Each number is 50 + 15 x the weight over its row's rms, rounded and kept within 0 to 99. Layers, rows and columns count from 0. The size before them is the row's rms in percent of the matrix's.

# layer 3 MLP up, 1024x128, rms 0.189, rows 900-1008, columns 0-63
101:48 64 55 64 54 30 53 39 57 49 40 39 43 52 79 40 50 43 84 32 34 64 72 74 72 75 35 37 24 88 38 55 49 77 56 62 53 61 51 35 57 39 61 58 55 35 52 48 35 73 46 43 63 32 50 43 48 42 49 74 42 50 32 42
104:52 40 52 58 55 73 37 52 38 78 38 52 45 76 44 52 30 54 57 58 49 25 51 58 46 45 74 38 33 67 72 84 64 58 29 51 39 38 59 44 34 19 55 60 60 31 55 48 52 36 35 57 64 74 80 69 33 60 76 52 59 31 51 59
100:48 55 49 69 48 31 36 57 72 46 64 50 65 37 44 51 62 65 43 55 85 12 55 62 57 62 31 33 60 44 43 41 73 35 54 64 91 52 51 32 46 58 71 72 37 48 42 61 48 43 53 72 58 37 42 42 44 44 46 30 36 37 30 57
098:47 26 58 43 31 57 22 61 56 30 72 56 58 59 46 51 42 61 41 67 67 56 38 55 77 60 61 17 66 48 39 74 29 49 84 34 61 41 52 66 48 40 52 76 54 80 39 53 40 43 65 38 58 38 35 92 56 52 78 52 53 61 42 50
100:21 57 48 62 79 45 27 39 60 48 49 51 43 37 36 42 46 43 57 56 77 24 71 81 74 72 54 17 48 47 77 18 34 51 48 63 46 47 47 42 48 43 47 63 75 25 52 59 22 38 40 38 60 24 59 54 41 33 51 38 85 46 51 41
090:59 84 59 53 34 57 34 51 55 69 58 48 84 46 53 50 66 55 58 56 49 42 76 63 50 48 41 44 44 56 39 16 21 58 31 47 34 68 71 12 72 25 52 40 30 32 42 52 58 38 88 67 65 53 71 46 54 61 32 16 67 46 67 47
096:73 59 36 42 52 34 35 58 60 42 72 74 57 59 69 45 54 65 48 60 58 42 71 54 58 63 60 62 45 84 62 57 46 51 45 48 59 56 45 54 40 33 76 80 33 73 33 68 33 46 79 56 36 77 62 56 58 53 81 49 30 52 59 61
095:45 75 50 52 68 52 23 44 45 80 57 62 41 85 54 37 53 60 27 33 48 40 84 26 46 51 55 49 40 71 36 45 42 53 75 26 57 62 61 36 60 28 51 62 57 61 57 46 56 66 63 73 58 14 36 59 51 49 30 54 55 41 54 27
100:53 63 50 49 52 33 36 22 44 46 43 80 44 57 54 56 48 46 76 46 66 46 66 44 27 69 65 72 29 35 78 42 55 77 44 54 25 65 74 66 58 36 93 50 43 21 60 43 80 49 54 66 67 30 48 50 68 06 43 51 54 57 32 62
099:69 66 30 61 28 28 52 25 57 51 54 67 86 74 65 76 31 48 57 47 60 91 53 53 55 55 57 24 51 51 54 48 60 58 60 43 36 39 45 75 33 51 53 65 56 30 37 66 39 65 64 73 67 65 52 52 49 36 33 37 44 49 46 62
102:45 45 30 46 23 44 66 32 45 68 23 45 62 49 16 46 50 57 43 42 48 27 50 53 17 52 58 47 55 39 66 59 57 39 28 31 38 48 46 68 53 66 74 30 34 47 48 40 52 27 27 41 56 58 56 71 50 30 58 31 20 55 34 17
101:35 62 36 70 42 59 34 58 49 53 50 40 48 33 30 49 58 37 35 52 42 60 50 31 33 55 60 51 53 33 68 65 53 73 99 65 58 49 36 57 17 38 50 66 59 44 68 45 51 48 28 43 54 68 64 56 57 50 56 75 64 66 56 55
103:62 56 40 75 44 59 34 49 40 34 54 84 38 49 44 67 39 69 45 61 65 18 59 32 35 59 50 55 57 46 84 43 58 41 28 53 38 31 56 49 76 37 60 80 54 48 31 43 53 61 52 59 48 30 55 19 50 48 61 35 64 31 46 54
100:43 13 56 78 61 39 39 43 54 66 66 28 36 50 53 51 09 62 53 61 41 61 42 75 69 77 47 66 44 42 54 58 36 34 51 52 45 34 46 51 52 59 45 75 50 33 58 40 27 36 35 46 47 72 65 49 42 56 62 31 44 46 47 40
097:47 60 65 40 56 37 16 18 35 48 53 56 32 59 63 62 63 42 29 50 58 57 47 37 44 42 33 46 82 38 41 39 38 48 21 62 55 34 48 47 16 42 56 64 43 66 47 39 32 42 44 48 51 46 50 38 36 30 35 33 55 61 62 57
094:52 45 43 71 70 34 37 65 29 40 43 40 35 48 47 53 65 58 34 37 59 38 45 32 62 62 47 42 72 39 55 32 33 68 70 37 62 48 70 59 57 47 72 55 47 44 57 77 48 32 39 39 52 67 44 57 59 49 19 49 68 52 49 39
094:57 09 20 61 61 69 27 59 45 35 40 76 24 56 64 29 59 64 38 63 29 34 55 39 62 61 36 60 67 47 53 26 55 67 39 57 65 55 59 46 52 43 27 58 63 38 36 38 46 53 34 52 40 39 63 56 38 46 64 13 29 73 26 31
094:36 42 44 69 39 63 59 34 61 57 33 31 30 72 42 55 32 54 49 54 40 48 39 65 42 62 80 66 28 70 40 44 48 54 63 46 76 56 69 53 57 09 12 59 43 74 37 53 61 66 43 50 52 43 38 59 55 36 51 30 59 54 55 27
094:53 59 64 48 62 55 40 46 60 42 45 76 21 49 63 60 29 29 48 72 59 55 61 50 45 39 54 77 77 45 36 33 55 68 60 39 56 52 41 26 36 50 36 94 47 67 59 08 44 24 39 23 75 52 46 58 56 58 36 64 57 71 33 31
098:73 69 55 66 53 59 29 43 12 53 91 38 37 29 85 42 74 54 61 65 59 54 53 65 64 63 46 63 57 65 42 42 44 39 47 55 43 50 42 33 40 40 67 42 30 67 14 47 46 47 70 44 49 29 54 63 34 48 28 63 46 61 40 27
108:58 62 42 51 47 59 44 46 49 74 36 47 32 21 43 35 53 57 58 52 43 34 59 66 50 49 46 34 68 47 30 77 57 73 55 61 73 54 58 51 65 39 52 38 39 33 75 59 63 26 49 46 64 63 43 56 78 57 55 61 45 59 39 33
101:90 57 52 57 41 65 42 41 53 30 84 54 81 46 36 45 55 50 68 35 63 65 40 58 30 35 42 34 84 26 47 57 27 44 49 48 72 50 60 36 57 65 27 38 35 42 93 55 44 50 20 43 62 66 37 64 56 25 53 62 44 72 39 44
107:72 62 41 60 59 56 32 33 49 45 29 56 89 40 46 53 34 57 54 56 62 60 66 43 57 49 44 64 35 43 45 27 69 68 35 45 40 47 58 46 55 41 73 30 28 31 57 91 25 44 64 49 63 74 30 23 55 55 49 40 58 47 62 59
093:42 22 44 74 55 40 47 38 51 62 43 37 63 44 64 43 34 52 42 49 56 49 50 67 00 41 44 39 59 34 59 61 43 56 68 68 61 59 60 76 49 55 49 66 38 53 39 49 25 46 61 41 56 78 15 50 37 49 52 39 56 28 45 24
092:43 48 49 81 62 39 42 45 30 45 58 46 93 71 36 41 63 32 52 48 55 57 59 55 37 53 64 71 41 60 29 67 47 77 56 24 54 47 50 50 50 45 46 46 46 49 62 63 51 64 48 76 78 49 41 52 62 48 56 41 38 48 30 73
096:49 50 48 27 42 53 59 48 44 67 28 47 63 62 50 61 57 63 67 35 40 74 65 36 64 28 64 60 38 64 67 48 54 21 32 68 44 59 45 21 30 52 80 26 62 55 35 66 35 45 37 58 52 74 53 29 43 54 72 38 25 62 58 39
104:40 60 65 70 64 67 59 64 30 45 57 49 55 37 33 61 49 22 52 60 43 46 90 71 62 61 65 65 49 59 48 11 33 73 52 62 36 44 10 47 38 30 63 41 52 73 67 64 57 45 35 72 66 59 24 62 50 34 71 08 69 41 46 56
080:67 79 76 69 48 63 58 52 35 52 77 29 67 40 48 42 33 74 45 28 49 25 40 49 48 35 40 26 32 29 70 57 50 47 89 29 43 71 30 37 40 39 51 69 40 29 45 70 45 39 35 46 38 44 65 48 45 53 57 66 51 65 52 47
105:33 17 45 47 44 40 73 55 29 25 71 50 64 57 46 23 29 53 36 44 62 47 42 42 36 35 63 65 70 37 80 57 46 31 38 68 61 54 32 80 57 39 50 37 26 47 52 45 33 23 49 49 53 63 55 55 73 62 32 36 23 42 54 30
103:58 68 47 37 69 59 53 19 17 71 64 10 66 47 35 43 38 40 37 47 75 34 38 83 71 33 49 62 42 55 47 46 52 44 41 20 55 65 56 43 80 64 50 52 14 47 50 53 37 55 55 31 58 42 46 39 74 46 70 65 35 50 28 49
098:51 45 41 54 37 55 37 57 25 73 72 70 36 35 39 45 71 57 65 47 82 37 58 69 42 61 21 28 61 52 30 87 37 26 44 47 56 65 72 50 46 48 52 58 28 84 33 52 19 50 55 57 47 58 69 45 44 71 49 58 38 36 59 48
105:19 52 52 28 50 30 37 34 69 42 47 30 33 24 63 66 55 35 43 63 63 64 51 45 47 37 42 49 61 45 55 36 53 42 55 69 71 65 56 51 61 36 49 30 70 32 44 59 43 28 67 41 64 91 24 38 60 58 49 05 41 63 52 44
108:55 29 25 31 18 34 68 49 44 59 34 75 46 66 45 41 28 62 47 46 32 24 57 56 37 50 52 52 45 54 46 54 61 46 48 53 76 63 41 60 70 41 72 36 33 68 23 37 33 47 62 47 57 26 57 60 42 46 28 17 48 41 32 30
103:33 36 65 30 60 52 52 37 49 41 57 24 35 38 57 41 53 52 66 47 76 46 70 51 76 68 51 73 59 49 86 58 52 56 76 35 44 38 32 65 52 49 70 58 40 66 48 59 31 64 58 70 79 47 53 80 61 70 34 12 56 58 36 64
095:63 38 56 41 63 52 41 35 33 87 42 33 37 58 60 53 28 26 46 43 28 92 53 41 49 63 33 48 42 37 40 37 40 37 64 50 57 39 66 50 83 63 62 23 44 68 50 51 59 48 31 88 63 47 61 39 46 42 30 38 55 47 54 40
109:75 37 41 53 51 50 36 44 58 57 71 60 40 58 70 46 45 33 67 28 36 00 59 77 42 57 40 30 69 45 70 12 33 66 43 50 22 46 63 53 41 29 29 64 52 52 50 63 43 59 70 63 30 20 46 65 46 50 35 33 56 36 41 51
099:30 62 26 44 54 49 29 51 43 28 59 55 63 67 41 51 27 44 46 51 40 77 67 41 62 42 36 48 31 36 53 52 37 61 56 85 42 79 44 42 49 65 51 51 46 67 42 49 64 27 44 63 50 36 83 63 60 44 45 41 66 66 47 46
097:66 24 55 49 50 76 26 44 37 73 60 38 58 34 60 58 45 70 62 67 49 70 35 26 47 35 38 41 53 39 24 20 41 49 49 58 60 41 44 76 74 26 51 67 83 56 42 60 74 46 45 63 63 64 48 52 36 33 73 65 69 66 23 56
104:53 90 39 46 77 54 27 30 56 73 30 42 43 36 67 42 35 39 59 19 53 43 63 56 66 59 48 45 45 22 52 12 18 87 54 45 62 55 43 59 49 60 84 25 57 58 40 60 51 49 33 50 58 51 45 69 37 58 32 26 64 40 52 66
101:58 34 53 40 54 41 57 64 40 35 52 59 45 91 55 27 35 31 34 59 43 50 55 50 40 49 67 61 75 30 65 67 73 37 56 33 49 57 38 83 50 32 49 67 45 44 54 40 19 34 42 22 61 76 07 56 69 49 31 55 53 37 41 35
100:39 47 26 64 43 47 36 51 34 62 59 97 39 63 41 34 57 46 55 66 47 47 53 52 75 56 57 44 59 68 16 77 22 57 74 38 60 72 56 74 32 42 56 47 47 43 48 45 48 60 31 66 46 46 64 45 23 45 31 51 76 52 25 46
109:69 46 19 44 55 53 27 70 53 66 53 44 70 68 58 27 71 45 46 40 73 62 55 70 56 26 49 80 44 26 66 41 47 51 37 48 33 51 78 32 48 50 28 35 46 59 20 47 59 59 37 46 42 47 48 51 48 68 58 50 42 09 30 52
096:58 43 63 84 29 40 58 28 67 63 31 56 37 60 45 38 34 61 48 65 38 51 46 50 34 62 47 36 16 42 13 43 62 57 52 52 61 67 72 30 77 23 52 29 70 38 46 57 36 21 72 54 60 43 62 42 49 56 77 50 72 55 47 64
094:56 73 53 53 75 74 39 44 43 53 51 63 52 18 50 50 50 63 48 60 24 32 68 39 50 53 26 31 61 17 68 60 54 40 52 56 49 74 39 30 38 41 58 65 74 54 29 65 61 29 48 56 46 29 86 38 55 62 66 65 74 19 45 43
103:39 49 50 27 77 60 45 42 44 43 76 28 29 53 38 36 68 58 52 55 55 46 36 46 61 50 63 57 20 27 72 47 36 60 71 38 45 61 38 41 41 43 06 23 58 33 39 38 39 53 34 56 42 48 09 55 59 77 61 49 48 63 38 49
099:50 37 49 88 33 47 47 57 34 76 82 50 42 52 63 67 04 64 49 19 54 42 60 75 89 55 54 47 53 49 46 35 58 52 47 63 61 43 31 24 62 46 55 57 43 43 52 48 41 31 55 39 56 54 76 43 51 43 39 47 67 38 30 62
110:50 50 34 74 61 47 56 41 46 64 58 42 36 47 67 55 51 47 64 53 56 54 52 45 58 38 33 57 27 40 67 60 44 36 79 33 44 52 50 36 45 66 53 24 76 45 09 61 67 48 46 37 64 64 31 39 55 25 54 60 69 57 27 08
101:50 34 63 18 40 46 54 47 62 63 60 42 54 54 58 49 57 43 49 56 28 70 54 77 57 69 65 66 33 63 46 63 54 03 42 47 38 55 80 46 46 39 66 55 31 59 51 28 35 28 59 56 78 62 64 50 43 48 77 48 54 39 52 47
100:51 72 29 69 30 80 51 36 42 48 36 50 42 41 61 31 57 33 46 38 34 57 56 90 41 25 51 60 63 65 45 65 71 46 52 50 63 45 76 59 24 46 47 41 39 41 58 54 34 67 43 68 57 31 50 66 55 57 46 35 39 49 55 26
089:49 45 57 53 33 57 41 30 41 45 48 63 42 53 39 27 56 41 23 49 65 52 76 74 34 77 63 48 41 30 49 74 70 52 22 63 46 36 53 31 46 54 15 72 51 70 38 38 47 41 47 37 42 43 99 27 87 50 45 46 59 13 55 39
094:69 44 64 70 53 65 54 47 49 70 39 74 71 66 59 73 55 57 71 51 66 81 48 37 47 46 57 48 08 32 68 38 72 53 55 64 28 55 42 23 53 39 58 58 54 30 63 36 37 47 53 50 72 39 42 38 71 25 58 69 46 35 31 40
102:34 27 48 55 36 39 39 33 38 63 27 41 71 48 56 50 49 66 54 69 54 42 61 85 05 86 43 45 49 48 52 84 33 59 60 53 36 50 55 33 38 55 60 53 72 39 55 40 47 31 42 17 44 69 79 46 41 45 58 68 56 49 47 25
108:58 48 54 68 29 47 76 44 40 46 52 64 72 36 82 41 65 45 58 58 60 05 49 86 56 49 44 45 55 39 36 40 39 26 49 60 44 46 83 66 38 60 53 75 68 63 60 63 11 50 30 47 69 61 46 30 59 49 67 64 81 49 56 50
107:43 39 57 69 84 47 27 45 46 56 57 50 42 42 40 60 56 50 50 31 47 40 50 67 22 47 43 53 27 44 32 36 19 50 63 59 70 61 60 35 45 55 44 45 82 31 51 36 34 34 42 76 46 40 76 38 54 51 41 72 41 20 65 62
097:43 45 51 23 59 53 31 23 46 56 24 25 45 27 41 36 33 53 75 29 68 47 34 56 38 47 64 47 50 68 60 58 73 52 49 40 66 35 49 48 44 53 48 55 60 71 58 60 16 42 56 79 43 34 52 34 51 82 60 46 59 36 43 62
105:16 68 74 63 61 70 27 28 37 55 63 41 66 45 61 59 48 58 61 58 64 62 52 54 76 49 65 46 42 44 51 53 48 69 66 49 48 61 46 56 28 16 46 52 77 55 52 58 53 51 38 36 62 72 73 60 33 66 22 43 57 29 61 36
105:41 59 49 57 54 50 33 49 44 28 48 44 29 60 70 53 49 56 45 76 35 60 70 49 83 50 52 28 56 46 40 42 94 41 51 59 66 63 37 66 41 70 41 48 66 34 12 40 33 45 71 42 58 50 69 60 56 56 75 53 52 41 59 77
098:70 43 54 30 49 54 29 48 28 74 43 40 56 65 53 53 50 58 40 42 39 70 50 70 56 51 39 65 44 48 62 78 48 68 44 61 52 42 48 40 62 30 38 67 48 66 38 40 31 59 33 55 53 40 56 77 66 45 54 66 84 72 17 74
096:55 31 37 30 93 45 48 35 34 32 52 35 76 45 42 41 57 32 65 44 32 52 35 45 49 28 50 36 67 52 40 45 57 22 40 44 68 32 35 64 57 37 51 58 80 53 68 52 31 30 51 50 48 18 60 22 53 46 48 50 49 44 63 25
101:61 25 36 24 70 35 44 62 31 79 71 29 62 40 53 51 46 59 66 53 80 56 55 59 40 66 50 64 84 23 59 47 69 12 30 77 57 46 28 47 15 61 70 66 62 74 48 57 60 43 52 50 59 39 45 41 41 45 51 54 47 40 43 55
098:41 57 42 55 57 44 53 69 41 33 26 67 70 43 61 27 55 90 75 84 59 65 62 40 55 50 34 56 35 38 56 60 57 44 43 30 69 62 80 47 36 39 40 52 62 26 42 70 23 45 42 49 32 61 66 47 69 82 39 67 61 21 69 41
110:47 41 49 43 51 33 44 32 56 65 48 38 72 70 77 51 18 59 54 34 43 60 72 66 79 26 67 70 46 70 56 50 66 75 42 57 40 34 60 64 75 42 54 22 40 45 48 52 56 64 36 63 56 60 35 37 56 53 57 19 46 25 49 44
106:43 45 44 59 20 89 48 26 36 46 46 76 38 57 51 63 20 49 69 50 47 52 54 56 57 45 53 80 79 75 49 65 35 54 35 53 49 55 53 69 45 57 49 51 58 55 43 64 28 45 34 54 42 33 68 51 55 27 50 32 44 53 59 39
104:63 66 61 48 45 52 41 35 37 34 47 52 47 61 83 54 84 27 55 57 48 45 53 35 44 55 75 34 08 35 72 43 53 52 55 42 69 42 49 64 30 60 21 80 70 67 56 25 49 50 36 69 52 60 57 54 48 53 68 08 64 52 49 37
101:37 33 44 60 54 70 48 43 41 32 55 69 38 41 58 56 44 47 48 47 65 50 47 67 39 58 44 39 76 42 62 39 31 50 59 67 49 47 55 74 43 48 63 42 63 55 04 39 40 43 64 51 55 83 59 45 53 71 31 63 59 33 34 57
104:75 36 36 51 79 46 77 49 34 26 51 18 46 63 60 55 32 59 64 09 38 31 41 44 34 55 58 42 27 43 33 60 61 54 23 51 58 51 26 16 41 34 62 11 58 47 66 69 40 39 45 41 65 32 36 53 52 61 50 45 60 57 67 41
097:56 66 72 60 61 44 59 61 48 31 52 33 64 50 62 52 47 43 60 42 68 78 67 38 65 48 54 41 68 41 46 69 41 43 52 52 61 57 61 72 55 67 83 59 72 54 29 53 66 31 51 58 63 55 72 43 61 57 33 28 53 29 49 12
091:19 10 56 52 73 31 50 52 41 62 64 43 46 24 58 49 26 60 53 71 60 74 63 47 35 56 33 52 73 38 78 64 47 52 60 55 60 58 60 64 49 46 34 47 43 35 53 52 60 45 37 55 57 51 70 41 65 61 81 57 60 45 31 36
105:60 48 57 65 33 69 63 29 62 35 29 31 52 07 51 51 46 42 71 29 71 58 55 57 63 49 62 32 48 29 43 42 52 70 36 58 68 49 70 46 64 55 50 46 45 32 60 63 37 35 44 30 49 70 36 33 64 47 55 48 52 59 49 62
094:65 63 41 42 43 63 30 53 68 52 38 39 51 57 68 36 60 52 27 23 50 44 60 52 51 58 71 50 47 36 42 64 39 41 50 73 54 36 75 65 50 50 40 70 40 52 60 45 30 51 43 66 55 37 43 36 69 47 20 35 55 08 34 49
108:47 62 16 49 57 49 65 56 68 28 40 37 55 45 46 34 35 46 64 57 16 39 80 31 62 62 45 60 56 81 57 55 48 47 41 51 34 49 37 60 52 60 54 56 59 64 46 42 71 51 22 35 35 31 83 50 71 49 64 25 44 58 76 53
095:47 54 45 57 33 60 31 44 53 39 63 32 81 47 45 50 56 68 39 55 68 37 74 45 40 34 54 45 77 50 70 57 23 50 61 70 37 44 43 57 32 59 53 33 76 43 17 30 32 51 10 78 34 22 57 46 61 41 33 46 47 30 28 44
089:58 52 47 35 38 60 47 37 21 66 41 39 60 50 14 74 74 28 50 47 72 50 41 63 45 48 46 71 67 61 39 61 35 43 53 43 47 44 44 47 45 53 34 31 65 62 38 57 28 48 45 60 38 20 69 51 30 52 50 57 52 56 10 29
109:71 46 59 36 39 81 26 29 47 39 79 36 29 57 71 53 57 46 71 63 49 36 46 67 75 36 56 71 44 53 43 56 49 54 60 49 57 37 55 55 70 35 58 33 28 22 38 37 23 56 40 44 52 36 49 50 47 47 72 60 93 61 32 32
107:53 56 79 76 55 63 46 25 56 34 50 73 46 46 44 55 51 92 75 47 62 34 53 44 69 24 36 44 74 45 60 47 29 58 46 52 42 46 37 10 62 27 63 23 45 32 56 57 40 50 22 49 56 33 56 53 22 51 27 50 58 25 44 23
113:65 32 36 62 59 58 51 45 46 69 34 57 41 27 66 58 72 61 53 60 67 61 44 78 18 58 56 71 67 61 65 42 59 58 50 69 70 56 53 57 54 54 80 67 59 56 42 68 81 53 45 27 65 33 35 38 40 43 30 58 61 51 14 67
098:49 53 28 47 40 40 49 41 69 54 44 65 39 32 51 52 46 73 43 83 40 54 56 67 43 77 46 44 73 54 57 54 52 54 58 57 55 55 47 63 59 42 80 23 59 66 23 77 71 55 45 54 51 44 52 62 38 61 45 25 46 60 29 53
097:58 34 59 79 77 55 40 55 66 37 51 35 53 66 32 40 77 81 60 57 34 36 56 40 39 66 41 75 74 54 69 71 22 24 54 67 58 65 29 32 45 58 44 27 75 46 62 65 27 45 58 45 52 20 67 52 65 46 35 60 50 43 63 37
100:42 60 53 59 43 33 21 46 43 46 59 66 35 42 19 52 30 54 86 53 48 71 55 47 68 84 67 35 77 38 34 46 56 61 61 56 61 42 59 47 69 32 74 66 38 69 43 69 53 38 54 51 41 24 78 56 43 43 64 55 67 42 49 54
096:40 57 56 53 72 41 48 41 42 55 46 60 44 46 44 45 53 32 62 27 27 53 47 53 41 44 32 39 53 66 54 40 47 42 42 33 74 43 49 41 40 60 73 25 50 57 46 60 61 48 53 71 59 22 51 44 49 58 02 50 56 40 40 47
107:55 50 48 77 35 34 10 38 50 46 56 35 38 61 77 44 43 58 49 29 30 50 58 54 59 69 37 48 26 39 38 42 34 60 68 34 43 78 63 42 33 56 46 45 78 35 37 44 59 49 34 78 56 48 31 79 58 65 34 62 44 39 53 61
098:59 65 42 65 32 69 43 30 56 41 46 37 53 51 84 33 72 19 70 54 40 34 46 46 67 72 52 54 61 47 52 86 77 48 63 78 46 50 38 71 47 49 52 44 47 32 59 39 75 45 48 46 64 62 56 55 60 47 45 57 63 54 63 20
103:39 40 46 55 48 54 41 53 52 44 71 50 64 26 99 53 70 69 68 33 29 18 72 75 72 46 55 37 61 72 43 35 68 31 39 46 56 55 22 54 41 27 41 69 74 57 58 28 45 49 80 47 66 45 57 35 41 72 24 58 44 58 35 35
091:46 43 71 64 42 39 44 55 42 44 64 55 47 37 54 48 63 50 58 22 40 74 67 84 33 47 26 34 50 39 80 46 34 42 45 71 62 36 57 52 69 47 48 43 59 45 45 53 34 32 68 67 53 45 63 55 67 42 31 48 29 60 71 46
102:55 61 39 44 53 59 48 48 35 60 28 35 81 51 30 49 53 43 55 59 20 52 75 60 73 47 64 40 64 53 64 47 10 52 27 39 35 62 63 55 80 34 19 66 44 66 38 42 74 53 16 46 61 31 37 62 53 48 37 46 37 35 30 27
099:27 63 47 55 54 51 57 58 45 60 38 46 52 15 42 63 48 65 26 49 74 72 62 30 45 45 41 53 52 44 67 46 38 39 74 57 58 50 75 59 37 36 61 43 38 28 48 52 43 56 52 54 40 55 40 48 57 67 65 74 33 48 56 43
092:81 56 38 48 66 50 45 57 34 70 49 54 51 49 56 40 54 42 64 62 39 63 42 47 46 80 49 44 87 32 45 29 53 62 57 21 56 48 46 32 34 41 49 57 70 82 26 43 61 52 50 76 51 35 32 44 38 57 22 63 45 66 40 33
090:67 58 41 45 38 60 54 39 40 45 60 72 44 37 37 48 38 48 46 47 50 75 35 40 54 50 35 61 43 64 49 41 46 32 45 76 57 17 33 28 17 42 45 29 25 54 41 38 62 40 33 65 45 47 49 51 55 37 76 68 89 33 52 59
099:46 44 59 57 58 52 65 52 62 51 57 37 61 81 44 40 40 44 43 45 43 64 54 34 60 61 47 62 29 54 74 70 48 72 64 46 75 68 77 51 33 54 50 58 44 74 67 29 45 61 31 55 46 59 44 59 99 54 19 56 46 18 53 76
109:54 45 50 42 57 43 80 39 57 81 65 61 49 61 91 65 76 38 54 49 56 36 51 65 54 44 56 20 64 43 63 45 60 74 87 52 76 50 41 53 36 47 37 63 78 54 42 44 63 41 70 34 64 64 44 53 41 27 29 61 57 53 47 55
084:65 40 52 60 62 45 33 59 60 65 64 66 62 86 26 60 52 41 69 12 58 60 61 83 56 67 44 62 50 66 62 48 48 38 50 72 70 48 32 48 45 36 45 64 34 73 60 50 55 55 71 33 50 16 25 43 25 57 60 47 52 25 48 49
095:40 30 42 44 42 39 34 31 67 78 17 53 35 80 48 34 47 68 31 58 36 58 55 53 38 55 50 44 71 19 49 31 49 60 45 66 44 64 75 56 66 51 55 40 54 64 63 75 80 59 53 35 46 34 77 42 31 71 42 38 53 65 58 30
091:70 62 34 31 29 46 23 54 37 23 71 33 19 55 46 58 29 39 60 53 82 58 59 64 48 77 55 57 70 37 21 48 31 63 62 69 55 24 47 57 64 28 56 43 44 38 30 67 42 36 50 31 52 49 57 35 43 43 42 61 38 65 67 46
107:55 22 67 51 77 46 52 38 39 59 44 29 46 73 58 49 42 50 67 31 38 29 60 23 65 58 44 32 37 46 58 50 36 45 42 65 60 60 55 25 65 56 65 94 59 44 52 43 52 45 44 59 53 30 40 43 48 94 51 40 55 49 44 43
104:56 67 39 44 43 50 39 52 39 73 50 50 44 53 46 38 78 77 39 53 10 47 60 83 46 40 23 42 50 47 53 40 44 53 56 09 65 31 47 70 54 49 40 41 41 38 68 50 61 45 35 60 71 51 61 62 71 42 32 53 28 55 37 28
113:51 14 44 52 63 47 50 46 51 55 75 26 59 37 65 38 53 63 43 39 45 99 48 53 50 21 48 52 86 28 45 44 38 54 62 63 36 45 29 56 52 28 40 34 75 46 41 55 38 20 38 62 67 51 57 34 61 23 60 61 44 39 31 34
100:49 38 37 40 54 34 41 42 55 61 56 27 33 36 19 46 50 37 34 40 52 64 61 49 46 74 52 34 69 59 76 61 73 46 51 59 51 68 49 80 59 48 65 73 72 20 52 37 66 45 37 55 66 24 32 50 64 65 52 55 58 43 48 42
106:35 48 50 51 51 66 79 58 42 74 65 40 40 69 63 52 50 60 49 32 47 47 51 37 40 66 63 71 30 43 48 34 30 47 62 63 44 49 53 40 63 40 39 34 58 65 57 21 58 70 47 55 72 50 42 58 43 52 45 46 73 38 63 71
119:73 77 58 64 61 25 47 58 56 51 44 46 56 50 53 51 41 52 54 42 23 22 64 67 54 42 22 42 35 38 22 53 51 40 50 43 61 62 75 35 53 39 72 62 72 57 15 38 50 38 47 36 58 36 73 30 37 58 55 49 73 66 60 49
095:57 31 37 61 44 53 36 64 15 42 47 47 55 46 53 52 66 60 44 42 76 65 47 77 26 42 65 36 63 25 93 49 51 45 54 32 66 67 52 44 60 42 33 53 71 50 08 40 60 52 43 41 46 45 69 30 35 58 17 38 54 44 31 33
092:31 44 39 40 50 52 59 48 32 45 24 77 52 34 51 68 63 62 62 59 59 58 45 37 57 63 53 51 60 79 60 69 36 19 39 78 55 69 60 38 39 54 37 52 69 70 60 46 61 42 45 50 54 65 78 46 83 04 71 37 52 28 49 54
099:56 33 21 63 58 54 22 32 42 55 88 64 46 60 19 39 58 60 43 54 70 26 48 60 62 69 65 74 58 28 38 60 50 50 71 49 44 36 42 56 31 43 44 66 53 38 65 49 45 42 59 49 67 49 33 42 38 54 45 53 54 50 35 15
118:33 60 28 75 69 52 70 31 49 43 62 69 38 20 54 59 31 61 60 64 65 63 73 43 75 19 71 58 61 80 82 53 63 58 45 27 58 53 47 83 48 57 58 39 55 30 48 32 53 41 56 82 44 52 44 30 42 52 63 60 56 55 65 39
103:41 47 52 48 60 44 60 53 31 30 82 44 59 55 57 35 61 47 55 26 16 68 66 59 56 31 50 45 35 42 39 42 38 69 54 38 59 47 45 74 57 29 45 32 27 72 64 45 50 74 52 56 61 36 61 37 48 47 37 24 29 28 50 66
098:53 52 54 50 55 51 61 29 58 59 39 60 50 30 57 36 51 62 63 06 63 53 58 45 52 41 57 41 36 43 62 39 68 41 26 40 44 42 57 51 47 48 42 67 46 92 47 74 62 50 57 56 38 42 55 39 36 48 68 37 69 61 41 47
094:45 57 50 73 55 49 26 46 40 66 23 14 65 41 35 59 25 70 67 43 48 36 54 65 32 21 46 37 52 49 63 66 34 69 57 29 46 47 84 50 52 50 66 74 52 53 46 48 49 49 39 41 58 43 83 53 46 21 74 56 30 23 29 59
108:40 62 44 77 64 63 31 50 47 50 49 38 48 59 49 45 47 34 62 53 75 52 48 82 56 53 70 48 47 70 46 42 59 53 63 46 56 42 29 44 13 58 40 39 62 65 69 64 48 37 58 28 50 20 42 39 54 52 55 75 52 37 70 46
091:54 72 48 30 61 32 43 25 89 47 72 38 44 40 37 53 42 60 70 61 58 49 44 72 56 83 55 50 79 41 62 41 29 64 56 62 57 49 41 63 70 59 62 38 49 39 43 15 76 50 75 68 54 22 59 48 32 16 49 51 44 46 56 57
098:50 48 29 58 61 44 37 26 56 47 42 32 45 53 31 77 51 31 41 65 49 47 47 58 53 61 65 46 49 17 74 22 53 29 57 65 41 32 40 61 66 38 61 54 42 43 74 59 59 37 34 91 66 75 10 63 56 05 15 71 64 60 39 46